Each number is 128 + 24 x the weight over its row's rms, rounded and kept within 0 to 255. Layers, rows and columns count from 0. Numbers have three digits each. The size before them is the row's rms in percent of the matrix's.

# up: layer 7 MLP up, 512x128, rms 0.318, rows 432-484, columns 0-127
# down: layer 7 MLP down (transposed), 512x128, rms 0.345, rows 432-483, columns 0-127
up432 102:139148110148144153164136144135137087141101112145110156175115088156153096154119136143134140103114147109092108149172103149127046155106132164113113133124141132152122094112152115095133137118107149090137135128129161142115128113130147133139079131147105158129124107135123104136120114088112149120135145120126114102082174098132151109130188141168092127133085149125143126183100132135156160180127
down432 108:115112127146107129144156117153149117115110117137147127087091147108122168105110146092132122084135106137128133142146159124152089150142162122125058114140159120102124158152178130136136096143124155148135115121111105132092098131134141141134131129125154129096148109137164150147122155140123135078167089112173063137127139103102146117164125122098105159158095163123121100145177056114123115133120
up433 105:139139101138148154123127147110149059130131102187104151155163092098119139121159128131139124122134119185144152120143112085162129125145159141095121115092119091156121164113128127120110123147151091116097145141119135166136115145139052098111126107166118159097113151126098132126109110139117143118109142131147157149149099096146128141106139147123179113128112110139123079122117108119208128132130
down433 108:139137104092159137108139101101122125103115122104126113129116097092091110093102062151135099105124149113157160156142115101071149108141124145098099160131124147089156113062095133153087127135120155142141134104130124150120113127138159149105119108121120095134179116132151158133117102122167179141115118138132152103119131167114133132147112157131153128174119158173109087147130174126119110158130
up434 098:100143123135173123195150093095131145149092142151115103124127090170136112112150120142087123135104082092145110123127152143136133118089123111148133101111072118114162117153126117070145163167120104150139105156155145186124160137120134167141108107162153139120105110143137118109132157123119176095145146120149073111098111103128148128146163138150133153157160132115133110131148132148104099135140
down434 097:143092120117143122093110151155119130123122110133160131093124096131112176105112120071127104116124104163141143108168138130120137100124140125132163108133078096180106122089151124137152192108160127116136103147114120123114138133134108117172104110141137144161130151112173153116135095115073106138135141085069151136104140133188128160150126119148119137092129155137113146133138153103092174115130
up435 097:075101092142116121115146148154133113126087110103094142165112125117112097082158102153157112115156151115122121095127114139134093103109162130126143123138148133125133145151118131144161135140138138164112112143115133122146139084153159117116190137202114135108145147146121137127107129115131187109117126121079104113146150171111082155098109136130082159128124122121135170140151084106083125110160
down435 098:159146154077136149122107135114111120115156103099075147089114108133136135120102076124166134106127125188126150151158081092098156127128090136127156134108131137115118094113115138134123136136171181145120141129108128116096102154162092142129121156096101132115135133094131121185121131135144143149150110094133145143106110099104162096155139093143132117171123106180134117123113142153127137169174
up436 105:126073125071132145155129124134133125124138099142179130102142095168188116156109125130108115141126112141140094123133135103135127092163135150136139152142084074125165083134170115102123151128121121116180089144103114147096129123132144115153143084147122100113090129153086146103132155119147125089114134113125141120162087134135135151157125078131124134142173113136152151105157148157145085105130
down436 103:109128119130170144116080118149150136125126129111131124132093148118136074075142145120103094090161167114183123108166129109140151139104093160105129112116206135129155158125146137133130117102102139166112135142171131128142141155101081155167118125104110120117097128132103151117139136128109104121129150147156131137140154159158136148133130140102104169055121136142159094130152108170132147116132
up437 094:101112123100123103134099147103114125132124169101106105158116108142125130138174080103110152156157138114131123099160148139113122102168152147147108165106131145159135100097116098119116109138138123141160102091109115128142116135142122125137113143135125132096132110114119115110124159175152119081180113109144120218146156147118173122144138145127146124088092124099160090115165169138082142164140
down437 092:142094130142132125086130077126134128147156112111162147125133124153089104113109145141163099140074134148120134123107129118146146150150115116131115103117137092102109161140086110140121166082090092128176153100122162124157143119142132151120131130134126098133124185126114149151100109075100140075114137080177151139113156107122106095162121133112152157116162149134153128103072139103129124127095
up438 091:113100163144145138135139133132139145097138097121096157158119088146108119132094128144158140093136081146109161085105124168075113071110129109156131098093129123151134134162126141119135142113070135109136099101153134138141107170134126110134143145118127096143096127158160172093104129103161099149150103146159169112077121127135089159180115130129126126162122174141156138115145119111134120113141
down438 100:102169133114151152106177128122129128132115131142143142134115122123077134122096149120109158083089118113140083118144127143111112135170102110120116147133117125147129160127091131123129150128062111159120092068147187070131132126105128137082081121120171066148147152125141093120123094098158103087111128131159117117151140146116084099114097109129119144141113111147122124138132144145132141148116
up439 099:133099126149115147157144115162165120109120154121140126146153106120122113088117160086137112097137135079146147131119086108095103085106163135123147126130157131153157069158112133115185088103136070117142134159144137115121133114098141076133107136119155158150172138093163093118152103130113154147105148127132105137143164146145128108150145083118153121139182134115112129096134084133139111144128
down439 104:121116109145095093130157126130182138123113114153150161114151177129146149158141135145169127157116118124124141113152156090127132134114142173109070125105121124109181116137143143115170127165137076111148085129107123105108148168140119112148123131115107120113180112119173120134103090135132109120080104180140106152126113089114158122107131101111132119132128153116155133142122156085148150190128
up440 105:093121142166054097116161122132169111137166146104125113142115143160114145118133135117101108105177155143125127117113108110184112128127104142150134107156151152058117182128106097129126136160130094147099138122137111125110120109111130152097137103138108133134136115087097126153114116189131148086128100112151126126137114145143126145112119142112088152126100176097090124156167128136118104165104
down440 095:131147082105109110164175169156125113155100142137141090112151126151098109108137153124126163139152138130167108107150129112134151096124086131146138152157108111121129117159112100127134100179139132163106115108124124169152103106118124134140118168117139166136115101157143174148103109107159176139179164107132087121148157144104071142111113086129169134095139129113161153134139100133151115126158
up441 101:167123178125147116142154098116156170074132136121115135118141121132193154130133146140090074144142118124101119160119185118151098125113133154091126122115161143099123189125107135099136126129137130108133132116105100140132126153151122086157141079094119092113176148136131161140118142105146123141132122146089129137101120110137134124152156156175087122122100131152174102103144122071123135137137
down441 098:045110108121146136153141137085113105155122152122136140118101108138148102149134139144154141126099108104181141137175146140156137108115172119128140141096104074156150128149142118129133155136160147140101137133141119130165084157162148126131145132085145111100158157121137113087100128144100179111137120159105192125124110124135130136130142147096162081098112113108119091114171103124143136132131
up442 097:152102120124137124140128113127147099104181121107113125140124112149112130182122082171140131091138120167174135123126153112150167067155163155134145098083112141087111104140111144161154112144109135155131113129130147127107129118091104145099129165111059145096123157147093150118123159084112126116156134092156129155160145099124146121120139117128079142113078108131112116142116128150123163146139
down442 094:147079180131117112150111086083096128148114125119137139142114116142152107099134138147082099166104136141135113129129118107067080151117152132103134128165107145121136175108132155125130130073143154125134144171175119142100143116127083115162105104116157150129155125132141123154145144147130128121106175134108127154080098083129111135166076110107108129113162156109124097111130149132123129106093
up443 106:093162129152102147127161158160129076130142094098110112118094104158124147102153143117097146119096146101141122107095101132147128122162133137114137130135132143102115131077179123138142168121163137116173114139098103118123086111081140088146158174105129145160138115146106097111084139159116151132165142124176165124151142165148106149114110164144121161117133107133070146126136118114131153122109
down443 106:142116151162155114108128084145145130085119133127105161173145109107113121121129162144149083133148159127126091116161186147131124113116163169116109110100114110147162109153110133092118112167169135087099101118122094090093155160155088096141107135135115116098097146105165144166154126130129119140142125093135109112155150113118124124115123131106097128125125153113082115184101172147119151144153
up444 094:114088126127157089119111135170129078126150115093096158149160139131129142128081130115146171133142160146102158138157120112119115153138146124101110100102088131081192136153156111123158097162085106140140125099095128127159122158147126154107143156161113119086111094174089161126109138146149110126114146142140111096137129142130137089141138114175158130159130126096152112108107113150167122142133
down444 100:183134166140102133174101182179177107121117130162097110107104142134140117112098118103103141121146141088137095107093124101143121112109112189148182117123117112160127142097116120129126142120133120145153126104103194117139120166143113135126131138122177134114146147119147099111136132092148096064140072143136144143114125115139130101143157118143103149130114141126098136117101089122145150123129
up445 092:120115157116101117129077115100155115149157086143119089166153154166126131155107133131128114089146162138106117128123142100139139144129109181107138115127101099144149111082091101122137124132118168072156135141131132124172096162147117112124174128148120107111118085198124177148115106153099088136115130148133129115119128105133088106171146169135132126120126123129129108137113136107142170148082
down445 096:109163103129124153132138143111132157108098125143144168059125121115112142119176116147137178128104116141140142105111097152126142095109119099142143157127170100146106161150139092111156079133096081176077120133090137121117142102139101154191127136114107178135146139105120129131105134139125120111148152107135112111142143136130141130098149110098071147102132131106130187153105129128111106126156
up446 098:143130086148144117145116145153151120084112141085150093134152129138115146134155165141164073147104126129167131146158120126149122089126136116139106152151138121133156129117134129179128156128111157134174119166112137157133143129116136133115118114144108169151113096107115125176171130108136131137109101102092125115128145065142128154199112109173149111154112173118106108127082106097104171143125
down446 096:150146125118138133125152180136092134127172124140118158128106124142127141131092089134133144137158109116116145065114082096127155154109136166150110130154118067129108153070181119121130111080194135135132131128151164130133123149145142116111113149113106151113133170097161115112116125094134173123171108130150131120142099113083143113117127147142110104133110119163134156132159162177143129146133
up447 093:137116105142167105118119134141147118106127112153156125126183116132102135120140120106105165129150107136133146118095128170134112113132128158130151161111137144108107153164094129118159119132128091147111074124111136163133128110178160094139172134131145117158115121128188200118096154194108114093103135146150130125131157117157171127146075139105165174117103124123100129120117148128112123096149
down447 096:169087108125121150131108112123142143120166094130140151090068145140091096114148135160124094163159165138140132147093145153141120131139147136138116099120158109143116154079140091134174164168096109146149135123103111122113153101159123138122110102099149138140126132145106103124112131077129118130067106116121170148132103071125109115157102163099155120128104169126094143134138103128097107113100
up448 103:109132129133103124154116131128117115142120146123128106158130119114159164103134129107137124156157143137122127154085132113152107134081122126140081099104164141133152117093127106090154143110141116158133129143116118109109084162148139190160125087117104137135104123172164150108123110082141107102145132107197138153109140089130169153123151139125099152168140146143160121203138109079146152125114
down448 099:167123142141125112109133110110097119145151150122135127148138186109143080114123115173080110192110133134117129127185173130128104150146122122119083104099165109121121107108098131167117112136116116172131097143123141139102163113112166165137123141102161159154175146109087095102106143137112120153137111139074125137124119122149109108124141162149132120138089099138146117103182163135120138141137
up449 106:155104147100161109166122127148142162181114120118132106148162175090149148151135104121097130104095136120172110172130113125133138134118137141098118123122146100166123119130101177102105136117162113113113111142128134171172113120096129111111119148133080178115138112101125125114173120137147169143109142149145127164135160103079131120129131116133107181103125087112169128104113139150139185095129
down449 103:076124152131103110117140101094166131160097145103138133110151168141162125098139153118115090124119126117118104129101102101106166098184098155123139174135153143117133119123084159136121125103071121134151167107120132184091137149105164171144143173128149135124089115149180154136141147136141114127120129129159134145150087122121129132105136177148111100137133123141166162136132101100142099148133
up450 103:119118117084067098163144149133161155122082136128125118137134115089112129115116120097123164128132152129153142093148082141142126103139152162109136155091131140153106144140138156145113118112122116145145127132102154163119088143186128149122138112154058142139126128107139168144129165116182151083123114165133108120139133161086143101130158135158132151158138120160102154169097123118096118092109
down450 096:145118116119135139147138137134111096164078130095107093127095149141130157105220091121131122097100122103113097159159152138139135168146130137123064149123147090123142162124141148098125136147102122126118093137089108107110117115135130164167112162157141166116115121154121147167151127107132137143121123130111130145138168149125148150098157120123130082093123138143184139086119127127108124178130
up451 108:144129125163146142099162132115100144108144124116092121159121096162134162097160095112099105121082139136179139141129110127116140122146121145159127108171166171174153138152168122089109099116089110121129110140135161168138150100134117090148127126116142071159129143105103118085095176128087117130100110117116119116130133146143165128137090110141086114150119140074125118130093124153110125106154
down451 103:107161085122131139147136148091126161156157148118106125129157132144148110138150164135161139126137132188154130138122132170143111137144151148086167144093122091140131098127123084124137117103115110172158124122135128119098130119084117124158142139139093133113118130125115123083106138155107151104134081123159157134169157123153119129102112138118128090100116109199132178170106113132181104119085
up452 101:157160090120130160115128118145151116123171165174107110124185126130118166130150142139117151126096119165134164118129113127125138126154102158131142119105180112097127131128188134139110112101118139129096152175114148190140105120109105118107149126181105147155116094163166122120085087129101129110118118134142198146159139112149122149160123136124141103137098111150147154132122141143132128088152
down452 097:124092115165124158176117109117158091093117117125139132108139157118171124150110092115118152099133138145121164129176115086110121112112139181073084111137149093093111121115144158141135135138135142161101139101131123132172097066110112132106070124127162130143109134152121143137172118173107145153118122156161114128100149113155129087119152106125131170143149126140130131146152149146151153160138
up453 100:145109110137100111150168150148132129130102134117136144086194124133156098115121109111110135127134116093154181106110155075093090171111109118097118171143110132134103163129143130135167146095092093122133123121145170130096133170108137104135105136136127120157163111125102163111150153110134117154130106128124182136071171107118144147124115147113145095119147141124134157190125111135091112132124
down453 097:173075114110126120120103167130069098146111144181091108126139144124148118112150157111125114118134144150130093115128117161147162159085145150117158153127142103109112147125105148128112110151136130140116141122180164126107099125150071134146155063147146139141118127135124144169176129108099136127135158135106076134145126124142134078130154111094147149120134088137124085101110143110119150157154
up454 103:110121140168122138152150122117169167128164103142153091126145144128137139104111139128181146102161145125116160148100118100113140082167142111123086154132088150116103081135137123120096151112171108162097106106089119136089139124097111140122122136096145134143159131137119122132121098094105053105127154118088151127132115102137144119158115165126054153148143132115126147138083133149139141123148
down454 103:201114102174123142149109114125072146105101092100159133097133132157127168125144123130156144147100129131094178132147106098157126094155136163112110120115108127112113124123153130110093130059153147135074114137112086134146155112142138130144131124149096145136129121130092149141101129131139173111130148159122130102141110128117093124126183130135126123096146136149104133159183122159131089123162
up455 100:087142157160132109169118073102149091133123118110156111112165153147153123137135180103125111098101149103157147150118128141124133085129103075144134140171122144153163131129143120128118139129173124111155135145168132140118117174147117120144145148127112114126148091112157154108099162091099125140127169119147125125104142101126123143104111131128155188127127173079068097128136152114143152150094
down455 103:139155138112138110138097149131125140082122110161138148129176108121133134120072119147122163132149111119108112133138193165111154088116135128146154118137117078116068144170151104162120104115138142128139137102116172100079116105140074143119144108154131162143102141171094130153107152125098086161129109100142119098176145142154129148125145125139140121103113097110129163115158120160140101132136
up456 100:138124117096177136128116121083145150108144137136177120142113135112118110150104121097099103121137125126104100073124169161165106139162147147087136102112136126110107127107146168147090131118105113111106124135118099145179125111152082141102154112164148086109123171107093092147106107153106122163156116115132151143148142152106164168123153158158155108159118109114167114185127139108131134144110
down456 102:120129141170119121152142132127171138150162160168133114119092054128120162128138092132126130179138117122111130128164097167071127122154118135108125134128132137158134133104119135187130131213150121134086126134108109124110126131100158146113105145091148185150132104105122110182104116099098125135125137124123120165124130153108121112093094144124162091111111114112119130134155116116101126102111
up457 097:134110140137144124125123116099126124133097118170107109124148099153124097134175115100100172107127127131127148113124131106096166135122126162166128155124139165168146114148141113077143102097085149126122149136155121118169119151154169136160148101156160152101134116140157128082094126105123090150172127131123130125119093096140104107116140167150124111111159121123130152144085188150199132104153
down457 100:127140155133068130128191095134123129094166159132120164125110105137131143121109170111165125150115149126121138099160151132133096162108116105132122147152138106144137139145113135172088137149166129117166116101137145151112109114090074127125115128143083134137151101112136147140131157154111179115123126107142103166151114144157105105143123107106117164119110123107122148107205108131118099191115
up458 109:130150136112101138139168126126119134093121176085130109142076143126145138147113130143137120083118151157096177119121127111165129170152134144121150112127151123132124117130127107119115107083111140148164169118075155141134114136157103117156102085139134133145094122094155123089129167174139151127089102133131098076153104177139079113143095187117164134150131118134099124156110115112133146125127
down458 112:146125122163137099171116104158077121163116113126128132130130133115133136090124117140108139176118116151117084112135118161145118119121139090164098152129109120091132130134176107085150121119153130094086103121117136143121114133132105110104126123161101139118111161175149166174104103174138091157128101178154085112102131134145160123076114130119109096135168152132115163119151130140101091164112
up459 103:146090136083107143077154165089125129097142118112125098164156177092101114169147136136120147134124130153131164139157104098097112113133161100132147128145120115120111158130131102119149110113084137103115095148126161124126109138124158178178152132131159111169111171161134147110084133134121092157125121150140120154114095153123146107117112088101154101148121140123136150092142164130169152093155
down459 106:109128134148123097123126098156150164155093128151149151104120105123150125137104122143125153071149065063152121149113118096157137110099135143124092129156105187119085157113146174148122169139086160166146125149154129110133097155079115127148122165160143136145140144155105126135157132108169123094127140123164122114104115120146151099152151113140102149156128132148144118146112144114133140100089
up460 096:115120132112186072135112110128093132102110128105113154147165101097109131146116105089119128136111155114125148171149169099096159142120077194123142103145151122136152117084136139125147100129144128121106136164139130139115139133170085103136127112144112131111135128149134098146163134116117102115110102127069121170131142155146117115126141183125085169135161149122128114151116151099144093079113
down460 094:128131103108117129135140154102156133154138102137125129136111127148118129106130153144099143135089131108142145125111144116110145138108101123133171095127102157131124142113127093130136136144122138144129163197159113130133156105136109167138123123121148110157157132089109100120094150125121080155120117172106159093106087187131111184140181162161157132133153199131117085104066104137144130116133
up461 100:156106112122126156115119112114119143124175097146133113130116105139137120118121165153099135148125138126123154153145082125093067153109136160172154119135155143133115083129160130118127106149104124108130127068094121129130084159121183150144155132106127111160087135132149103075167089169149135149126114152110151132152149153192152137117126168144126165129135113082151115141139120128131116175138
down461 100:127094107100162117146101144147100148165112109149100111086136132141154147139093170134111075107091117155159131130129106113124104111067161134142120128107108093142175154114126131169117125062102160117121123157178117130150068073101135106116137149171126143169129086146155123095095119105140086121124126120136135134107138126127114144101149127120150126161144122149119133130139144115101135150121
up462 110:128111142174159150120140165126140146148120114141172115151117160150167154134138145146129126109155166127072127118135134100153119102116168122124090134176094106166123117135114130133185105163125135140104091134104135122141121132163129143089143169118113085129128149170150109149155114109174097158161158105103095101191156111087170121117111114151126122140113156132122116146123113122156129108157
down462 103:132108090128101113164094088116177109112126142113127132169113115097123102112088132155106100127153095150169153105163123108092100145109132105116162099111123117128138137151160120115115095104100119136135146133137164146088131148085155093127151152146125071141092073102107108134157101131137124146142107166086180121141125117145121088128096163133121133118104115094134149114111154155147144135165
up463 098:118125124129166087129207151166108091151181110139105136129128103129106141151102111106118145088114102152085114134116130144143144137088087128130155143115087168139181149140099108125161133132131158104142138089115114149134092146126145137097183089135111139074138120111128142122154089191142127139124154120127116116101159106139117134142112128085114114131111157098126165134125113123143110139114
down463 098:176150114123116157135090129107145133141088167136102141145132140141129135135129151139178156136138180103135124144113146131112117146144111149147142146125146137159153116123150137117147149128076113147146042117112162144162144082115105097142088149119155115117106100140137088099108137090129118128144156113126111118126108132100151107118157110181146145074156119135153084102125102139168174119103
up464 089:085110091120152092082165148164118095123143071144138133107171192137120147144118114135078104155131169132116130137141105122088151138110112142164116123130143113123083163061139115107117126114169104150127143137119163153120127145135155129169130147149125102104126121137122151168127121081166134101127095134100144159137119122168097156150140131150158136136150147128143121132104101108128163100135
down464 091:129154131128170099138149113083107137118135111123146136142103159095147138132133118155097104099121166182146147141128115128088157128149114178173157133097182133173131115109137117118127093130145143089167126094104132102143125177123142120134086126049118105118168163131125128184126144130141133142178134146152107128075132166124104098107127118136116150102112139124145118113130116140117133127106
up465 106:084114141143134134129103174145133132128128133128178115162147115193139135108205151127084095111101204141146132121120160113114124125125153152144099097142118135090119132107134115121115136122171074121112100134142127115147115117094131124134116108166138152124143099081153164173130150153146134130086143080143121128097117127135124103148152186094127098139131122112146117108134128144112143126111
down465 116:141110092098140159094132104130132158190086080085089126129121123111144131166148180149105161105091142090135129149141099127158119131129099095107167139111134153120125143137164105136107115108142140098117155114143117154140136113104089118128159130097118103117112144136103126093116122096137128125130166126114136137090118114131085100122140096128142137120129151119136116117081095182191125144182
up466 101:153114125135145118117184088134150103179186138145138113144083067142141129126110140134110126158118130120146135130169160117112160107133143090106140140084118103161154075175147114121138104094173154128109135129081119134166117149171130111166165107126105098125135129153127126127129172120117132149157148085094137142079117124139112147129147156096148104110142148141142140151111114125153116152141
down466 104:156127130090132132140138122126111140102082143171158160130105102144159088110137107100152106144124130180083108166108097129164160105120121177120159120133120110148123153143133165108116161129106125126143125120141150156171150071112104115152116133104135134145112153136139070153139122131142097141152140131123121087154145162168142137091130095177126099123132120128135149084153163086162121101109
up467 106:151072080126181138147137139096138109143101118101112096139111143107144146156167146100114116122152153119147130134066124106143124180154146125079174128122095153148099158134122135150176105147123126127118121121121148128105125111177131136162089124176118137095155085139093154129124160165126130134099160137133121094119120107130128130155121133155116142159102163166148168142129133118126162132167
down467 102:118136114129157122131140158128129105182140164099113122116105135101081177125132162131098173121108105165165160106146128092106100103135150140105135151117086132145119120161119132143182126152100124149096152135122157112120125167182135126117154151119121137164164172123123103149134142153084117092162094114128169130137143091164109108134166149153101142166135108125135152138147137179117123142134
up468 095:119149124159140164128134096139172123141132127106109170100143159136150155124108096060147113183104119117139132135125126132116121144099151151127135117116152088121118128136149118170124151087123170067134164160132118158141132120127158139143148133121105123121125130087129114199161171108138097142114132101126121132113126168124174133109104137114179140092116124114145083103083143101126125100160
down468 102:111120129121178158113153106133148110170158102157125116087107124142127135142132124147103149111064118126153127176156128135129126147122078129182130130065124089104154117112132133138110112079104159110103108095104110140148123124149164144151162104119142158115163123147122130149131147077122101123147128147130112159143120121148157166110121082120136127120185138142136135121102168144101169099094
up469 099:110095124143122104183115129122109090127151172133158133134113120166121094162125152139095157144130098134125153111130125153133120165084104166152107107180141108133106150119188108144109106155160147131138140064163151143111157133156158162170133137095113109115138141114112115108085151138153121091155073133090159132119107148150134106139134115138091142139102166115134128138102134110123158109146
down469 104:156111100122137104132194134138121121148098148115134144154134110086145114176133131118119131136094124141140139098164133155146108110112110120118152141135112092154143157172114158125127138127164109135107155135134105144095124121119203118116132147141171108128104068147108123124128093100127115147092097135088120119115153158113140144075103175089120111132175144145168129162168156106110125093124
up470 100:128113139156130097121185100135102146120144145138119112134163109119104147144092130102132167126144098136114135116144087163140152123129097157111113158128121107138139126122136141129149087099093144113127146150088168089120144156108115129167126176160154108179103134139094107141129121124086171099127117137126138110128131118120138116236120121121140161151097133103140141124146166119155093093109
down470 104:087124154117150128111105092135147118128108139103146144126147118149126163122105140136138158097168129168142094138156200090095118159181133082152113132097150130159160141128141109161135112136092120118139133086138114113094075150113140125141118137128111119124122142102179125144069126135118122101107125133115153155116114107085149160100117166103157123121122100162132142066141116141094156124136
up471 097:143114166172115088149171150116134090086087116132154141149108126137084143123110125091110117128122094097123107124116123073143112114104105165112099149129118128117152185134119136088130148124138106106130091126100138152128137124141123187151179109102117102163139135141144111118138124107100151141100116111116159139113117131102116141118131127071127135121131115090157066186136131122133096132080
down471 107:123165170105156188144123086153136119149115131110111193132126173125119129130126124089078121127122092150132081114184148153135113141118151138149113144092119112134131103121112114090142103135140145108097078147093143117117182150134118094115116164137148142150125115138102106122163155121093163131124147103162127122126194131101152120101153132107114111125173126128170137103125136144130155117128
up472 096:141119167124144129124130170101139084127133135089126121116162120168181139071162091134120116153109166105133116115106148104101121148139134155129118142093109144124118156130079159136144129086046179100137126136165135106121123120122136100107097108153102137094166086121134122146112108122130128138119128093111104129096139154125166126145086106116134125166144153116143118141152113080168124125115
down472 101:141165150122109117125110120122106134154103078129184104112153125126127143123143129117129137126154117134156119093169140172151107096084100152120119097091137110113135157118154112149056166097142124167137088144115116142106110142089094127160107117125154152110127143119122125152103120142148135089089137083130139141110071147144139173142137139152142146150172096129103121102124093108158079137127
up473 104:107142130126131112156143129132101095078137126134122109181167143154143149143145120131107114103109168097129096106119165137095117142117118112080079133134133112117067153097103112136114146120093166095176117112122141107090135139149142133139176104149133148110113162129157126114155126134062125168120121182126141114120105113171160107123120123130140150135125152116144157169159145081126158137155
down473 106:162130108084094149130156142122177116165124113110132112161125141158112136152154132135175118107123157131107124140129152131178114161156126138130101146116152107186113126119104191150148152145102135154161124110093162116108155156165172152111190134140111143136111121123087106105144133114133095129153161121163152134138133109174143085128146136150075120120108135134127112119109128105091087128120
up474 101:114089106129142120151118147164096137150132122131160153096157090160100123194118166089125116102109099151145096148169138171153125180132150170162152147171131141090143110129115125112142118132088094165169132140149168136134111174112098121140154120130128138117122076139125143142140145166118122130102159104120085111115127153154097117134137110133098134115137106141096112150139096135096148097113
down474 096:140154159109120149124103109101149108122117125107123087150066163089140114104141153167102120140104158117156149156102089127113130115147104093103061123144115177177130105116137107134113102128157158118130110113114133123087140132185126167135157109138110104104134151130126163121134124134091113129142143156140172181128149132109144181148144125126131161087089131102146118116127101102134113123156
up475 098:128091131125120138145133123145132121170152113119143112098133122167154106167082082120114132160133098131094128080099111097101135108075098135125151145071147172157143131104082128094151124132126106128102132135151141089145127151150130142146109158142169148097130134185143114173120113109108082118161107187144094139128161140121128136103165151109160132132135157139131133108139098137123148104137
down475 098:158128130129177132109183095109126107140129143169141104108151125146114111121123161133094167091122122089121125138107111121096137152168110125132124081136157132121134106125110107139121123188112172119147080126132113152171149112127118099095140120092091116126090169128126132131134093157118138107158091094111134175095118097143096123090094135117079087088138122115136116106103126096102138116118
up476 094:122150164139114148147098137143124121124154110131125137123135095154134107084123108099119132146164132130106142101158148099123099075106123125090145154130101142133124159148108159162117124097089142163140145127115118109110098141129116171147132142139100112129121096128111076092155217164130103133152140142160140134106163157113126119123099090144087133141140148138158135111146171161141069101159
down476 097:135148097134134117131126126125096174135127133129104124096100189139109103156145145149118098176130080117155125110112132173115198104140098177129148099119125116135129125134137127117132107169097111108122127122131117143124121125123133183125092139137105079127143155080151136079118112104126149106180152129137121099086121127115109108154131114103102132140129159102167116150168185152092125127136
up477 096:159103162136120128148145123120096084122063139126086081140125103122133158127140082148078116106152093119086114085105132106122149128093127130105151112150137146114173112088114111132138112147146175104126153137123134087121103151166166077187144141152118111131141161108127126137112125141124129167134150146120156145134147142149152131126126130158135163138084152101134133143111166145156100159149
down477 097:120098147105124130145147132125111132086161153178108109140131153154135125110148122137150122149145110093145135161181127147158132124086124089115088152082163160103132157130087121104121111146152123147076115093116112092105149123140121156126110110134106137142150143138147094095122138110082149096157125130101114138140119110136100106147115116132130088074147085120147152131094119161062166095129
up478 106:094132110095115120099132104160107118114120133176150143135147131117180116123171121149121149121097136104159137112151134149110134123112138139099113150118135162110152093103157132080114137119147137087083155104166117137132106167165134097146172159131114099114089109180112110172097137131093120113186159110105125146148181113112120136137126158147072153112132128111100127101104140130156121150118
down478 109:130137149172139131123136104106111168091123133099150124145119149095184160080125130065173144108134124126147049138140131128088167122128131105158182137157127165120149102097088143144109091135119139168114099162132110141124107146126112123120102164113132130142126130113169158148130108152142112149091133127165103119093125115121109144099105153142173119160146119137110149113153099126134126149119
up479 102:138141111117133186104152115179187062163172133110158130119163125131119163088136124149130129125129100102130122141116129151110137142125092136144092144101105152143095108121133126153098112147136109105141150110082135095146107140145166178122139159143098143121103122126107114125100142113083155108111157114126166161096157095116108126136100127101120128127126108089129077158135123163132156149092
down479 102:134200136142138134120111185106115182108114128124129141144106111127155111129139108102115112138101130100120123111136125125072147156061145112123140110099079131173121124126174122146149141201125101130124180103122120093109167138154090108117141104131105115113137088149146111120176152124148169136136114128151137100098142164130123120125136117155081106116134113139147135127122132096131105099122
up480 110:115146174132097175126157103175128148099151145098122138137112131159114154099096091097123143132135138108094072112121166116155099126092126116165142109114101130104167151095104149166121149137110132156147101121097152115131130153160091145108125099145070125132120136153086119108128119112083147148123120156130119157146125132153128161130127111168152178175141175140161112163138125129122131146149
down480 107:140125114124108124134141119138157114106086118102151130127149127119164120121119116122205124125169129135116131138158084117152139124123116074137148161140132175143130151129120145103179163160169140145123128155133099156140085130098124130127133107135122150075133130091135124146144131113108146185090103143137097071144123107108086116091103126114162144138152109095122106118135162171095083148150
up481 101:083128164126123105136083131181141163108111180154106099093156125113124158124145146119132125131098113141100116145155173125099093129194128115108142150142147126129142135129143167129148128156149145086155138125137162133154133110102140142171151132116107099125155101105125086066129066143127134132161126130113103144160132138149092153178123115128172098139109137137137141131126152117108100102157
down481 104:162147116145104133134142140095191159188119099132107114121142133147158143124119155121161145137120076125165126094110129125105174174118148085126122107123169112125131106141118137108103139108084142118169104131079119111148185155131108122122147146139100139128145112120164141122130141187089127111149138105148124139129132155103113143119122141132144131139098092165115134185116070106136115097137
up482 100:111107147099097156137123098171130169100118104177120136093107114109141108113105176115108108117163150132112123146158104115149068147153132135115135159112118101103153143124150085101137136086123122127115142092084103141096153167105127100164145134156070122142137119182140134141098091118133097126124099126121111113155153164117155137179150134112105151143135127109113111100121142097142133145173
down482 097:081118110142124127113107147105119142175112154135113094139127143163123096115140113125100117167114121103152125141139100128118152113094117086109112111117096171112152135094109133135092138112140141140132150114215120136149122134111173148144102127113138135156122119107093128105146127143174132108147108134154106124134105106166067140153099122156152157107121088179138130148097104147176167167110
up483 101:111082141130172115153119082143142118088128105157130109114157148124171131158168135152124126173152124093137180149147136143168167134101089143099114129116125127083149155121144103131166124137175125115158118162124117110134125127116120111155133091158149171088165133097100103129108116126146164129168175122102110155135141096128129157156129107129141113165125117117103107117134123139072096159132
down483 096:104103142107107104111093162119151118163093137112109127101124148124147164151133150164151068145141116103084151136108139128156139087136132069154108155160135141116111096144128126137135171140132114176105137148137124132133127124137145115097165162130097105183118137106157110110144120104102135144108128109149130103107090095152121142127159073145107109176154090178091129132104099135138142109151
up484 105:087159150137135138138123114106129145126148186144096134139163085158110117115095108128092118128136095153090116168128148088106104105099158142108117120156139127128143152100170140122084108127151158095125150126157155135153120109136063114092086087175090090107154124130085144146126094181149094161129127122156146108124116126145160119109105129124129093139124124151140121108134102128143127162118